config.yaml
num_attention_heads: 5
num_key_value_heads: 5
norm: "layernorm"
norm_place: "pre"
attn_scale: 0.125
bias: "none"
parallel_block: false
init_std_qkv: 0.016
init_std_o: 0.00253
init_std_down: 0.00253
optimizer: "muon_variant"
lr_head: 0.00855
final_lr_fraction: 0.0
batch_tokens: 131072
Each number is 128 + 32 x the weight over its row's rms, rounded and kept within 0 to 255. Layers, rows and columns count from 0. Numbers have three digits each. The size before them is the row's rms in percent of the matrix's.

# layer 14 attention query, 320x320, rms 0.157, rows 224-319, columns 240-279
105:172155042133116052164120090109058075097150130136109097126131138165087099098121095126109120129204156167131169070118178095
094:134130146189108073104122132144106126171143154153127120136134089128147115066113130117122161072085127121176124189139138120
100:141142076133211064131145147101105144147143155107113107107170129155085112154069080118147144178179125162141151114172122106
101:158132119124128127115133133068087103159180181123148128093163081110182095142097078148182114111116098128120101203117143098
096:169133145097109174144124161130125121117164170052123146158101109116131123151122127102089099134145107152104125093154109163
094:107136125058110107172116135090174180107143138096086138130077088116084166128097130161130164103177143181096104155083156143
094:253157122137099091129162155147109095144162104135163076112162155134129113063104117176111138156108168154132116134118137133
100:129151108126111101135137104115114123121219147114144155140156193149141129157127088154100166120112138118222164059133184091
089:122113137158081129198132136125128152179116142183099080091081063118069046153109101093122101070093142105128069149128101093
098:141149133128085133104104145127065135072169125131111182109195102139079157134211116109100088065103164184090120167166118158
100:073165134092122080121153159092144157143149156149111131240165128165145136154145146123126102105099187104081100115143181145
099:123083147109106082101061152228158136146149140144090116198105114173134172144104185174116094127096133128145099143126111154
102:072111135139139070161135158153163134128151195111096192124136141184137068114130120125105247171097114174128172182102052150
092:159127139153129124145125132139073070129104180145089122127184098125125168099100145142124098136136099091157148142123092081
106:145172144164083191145087109077127157154145107098135107136106130134163106134187147120174197086150164064148138149112128089
104:111172160122124093116157167138158117085164117128136127105132078162084143109118106101143112112120088079174138111134107096
095:137131132111131086100074150087130143063077137093123180126129139127180152142120113092142134161178104098144163142126096107
098:082123145107131114131130137187126091081149152072168134105161114148123108129173109152148139104086124137141199125112104157
099:141130174071117149103089119114175180143113146142155052097103054134186076069165043142145148114089142106155092130210173118
111:156179172087115108135057060157133141129130171127097150082116151067126118094159176141178094149101103093148080111110144141
097:116120127130183157127170153197110159110218160096085123154080085131117193125101142144123125117136085199131128181126113125
098:132132144135184155090155155138124114051183114133105099078110180144127165113065065100107100138190155141095127110131061078
106:139185048114139046147132154107133114079154120139106071130175172139127151141092104152108136135145128138150143111110179128
104:160129167165120163175109139098131102141072164147150086170118143077135078162125167140139127130145156090178176097097138133
102:069151186179070117125109133114127098138129054147137067134096121100105151134133120140112180128133075129143096103118116083
095:104073109201130194098201134200124113121132103129136072121105127131106151084128064094157132021117140101078086148165102147
104:126092149133149118096159098129094038088165191171175081119124163162126089174168165144133121123097105113093075130095149140
101:124094147121129104171142117128167139080071128157148165123072142106123094139154104162142109147155109147139147155126132157
095:064159097162135079121118128179152107062109162105155087255131113158144113125126101127148147089141104111162133129103121100
108:086143170157105168207157132118115147130163090094116120101131152128132178143100098123171150044138085113053067133115099152
102:105146158145094148114143118094181100158097139054125091089118149083138163114111155077052133125143183108122094188158031111
098:105140154076167113149066114100125186126128150108177060155090123111142095113127160189195166173156187147112148099113159102
107:169151081135136128151078085182137094182129031138137160108158125103109122116198118154169104117154112124039175129154139167
104:146135145109163159147148105198093155136112168173080170133170138135123150197152053156147123055114137115154201144166157149
107:151114158107189126119143165137159156093091127161110139118132132172092132182137164115158140157155102163104064103169150095
104:138173116124158155140146168148185129146147135089089117056102161127120119139231156093143111138105121158095130117146129126
116:114149113127133115115130169170081116139107121122146128063163096158132191142160135150134128102179124161145135130100160130
108:072144157071157096154139160111154103121143087123162179064166126146112138117141151145068145060130125125186104184146119077
105:110135062084129128142142133125172147149107084078160166127079155174187128197079111177141145132144122186154167135122131056
115:158163145069092170121101130124129142124129164081082139122124120146114141038091087126185084124117124191137136180155126095
106:154118157076122131105154151179112075164139122126118123078154110129114111107090136078109144111095134100146126106139169076
116:147132072177128131092107149153120063136154128169149174167104127165061083137119155135123056098175137106121107126115093137
114:122135170160132092112123144131127121074117150145096108172102112121141076152141113101168203101178138171141132160143172152
110:084125150090162129150111135125135126187135101198079110136164114126201114132150131140134179092212129105135164110133100190
110:147126069091141095045134123159098078165084128100077069091158094076128139173099185116116148120200102167063081136166130090
105:123102183165169043160163126157059137121125139175125150139081108137111130105125123139161122062098132117124152147138152139
112:081138168116092179127097136131134145147118127105136099189118170115099060124076156196163149134205101149154156149138068143
104:148172121085147129105140174090110120096121091147089141090128180116178172146134154144111163131174102065136094111128137128
112:130108119072113108158132117067140147126162148075141154135142116102141128172158121159113122082092130079168150114132121172
106:119193175130162102107142102130104127160128177083136042155110168081109192140127073128131140140183093141148196107144178125
115:106124087177137117175113150135215167086117072157147087127102086139104211119095167163116106129112119081092120125176130179
112:149154106097197142156163065126143104156110131126144139134148074056147090077167090145116141145145165119145096089151067106
114:128144106086087095150109100156165103128122129151089101170106148051128083117114138103113084164170162155052098187152093004
110:123127109161154109138128134064141122123156151110150094139151131127148087088126153091078090141172119126105155133132126141
104:085105127107107166146140136133107141108146150130202111120100125059193160096161121134146125138099113201096098069121112121
113:188103060044099122176149102113165122107071144100094193190096146093085172137132128144113163125144107104104172089111131114
112:078165129084138103130107051110177080113134145092189139122220139158149142100187143210125097134194148110148127121140136095
111:152159183109095129128154151159068099166156137141159123168126137090104144062172141145120168179122177167086076177119093165
115:079168061148156105132165126166102172133129147165159143126165126148125155154089107131115113124149166135085136130180152114
112:117138144133178187114096128176146146136176153131161123105062155177097152132084156113161121118184143052116114101148077154
114:121083189127105158151110137144139119145104081161103068103110162111167119134064109152113075131066174100164139137091179148
108:143025110080104166160098141097125145121098108139085118071161135132189120129108104074099089121156158090106140109165105142
108:153125093144119150123134126135080140141082100085204151130160088125113145159093101133100140122182114174088131152114080135
115:098121072093089078119116115118150175117121181072126148035140163087141113113130099098127112124117153111095096122141143104
109:130199112183152097133093093108065098191093102158097066092115121099072129095083109135158118143177173054098092127188152089
109:172156139182174125097088075098139093171157184104166140103160116199147133152084120111146077120140132136124133174052116140
107:100175094139195175110140108175173078108108112123120110090050079167118105144108142138111127117109111095066066110119118103
105:114126157113172074104055106163105072131135178152116184131122116086101087156208113219104104105160060140102125097136150164
106:083134127074175083168142181166125110147150161130149122093123073133095090117110132102104152171103154179173191116132129096
107:109102140144138093147111129144102108115143136112095139103142149169119156077148115123166138100113190121131141153106146130
111:170148168087147135153152125149118147176184104149149134142148112152180146184143101130144076122170173144100084120081169073
108:146095163123134092127141083073122160143116082130099119118127121113095149110151153065122124136065146064108120144082151147
108:152088179092182169121067111117119056165119126182083179104088143145177030127170104123116076158137143120099143110135106182
113:118119068083149151117143117142093109172135140119101121162181078156120096146132142204104139131119142197118164136136110113
106:092098131175127151096143135108123078090153117136083105135157123146121119130117115187162108071183109110139152147184171114
113:083125133146102136174157124177077148176104106060149120150150142112084082142190103114106087152119147149095112127189117111
110:083147142141162163109071118155070095143161098084111098208179098114138117094163169168144103125105104122130116133125117157
104:100058154160152186132149145084145137199127179106140105083216135145184076101153135087153087157097138125132145145087107128
112:131156117141131065139151147129073127085138137155154149151142123127077173096131126119175102133119164091094146184113200122
110:073135149104147170087125096146139104145143106109106130115071162141127088146172106141169118099147156128101162195126152108
106:121103152164169142140128155162098088106173126119131136058109183109095173182175083112114136122149135124178172146101128134
108:146122146113107157156165173074123161062136129167048085081064147100136131118140134135060185123152114119123072143115204157
106:155072121138095120169113133081135187124187091173140113105125192108136065123117097178100155127147055154064205147099111126
112:107110144129079128175119108103070108114134073156099143168090111125101084150151147104015117110131166115128136113112116099
112:182146210149110093113081145124183087144083091087161109151129168136114079126101139098137087161099085086056158094144160136
112:085196120182124173121120148121166138142125088140108124109126161147100095166067076096101157177105131176095169117109134104
112:145131142139108153067143141082138061162146120069102170127082088138106141178111153141155188150093110126173128166119182157
109:141172100190145182129181121105106131115186112124133107090113126115157142117129156148158101079114162078144156114138075150
105:082145135111189138067120138121102101122106171113118110155139146110110165130144177122059106164133072160100125156161173114
109:167102075168110112088161195118163186073120113159073095127142151147136108113113151131116086054148108118090133113093104125
111:129099166087127088100208120115065095139045078137159108116112171106133162087116146082150137118063138120097121122116067154
105:113149152041137078107127072116185119130180098139076138137103186103112134103149123147162134181122164152158159099121096102
108:131156173105090168173187174140097152073160161082074118116139114158103145130124113152143174092076121109142119089182123137
112:150082170091176150116097112120134109137141169086164110196144135197045140150141111117136158095118114117058103118105099098
105:122119000105161100110146166120134056194102115123129140118196081178074129062115144138147132062109108161099158157083212009
107:136156162177125155116154184074098113183134161086088114121104118140100192168111144161149106149168103114090187159126136096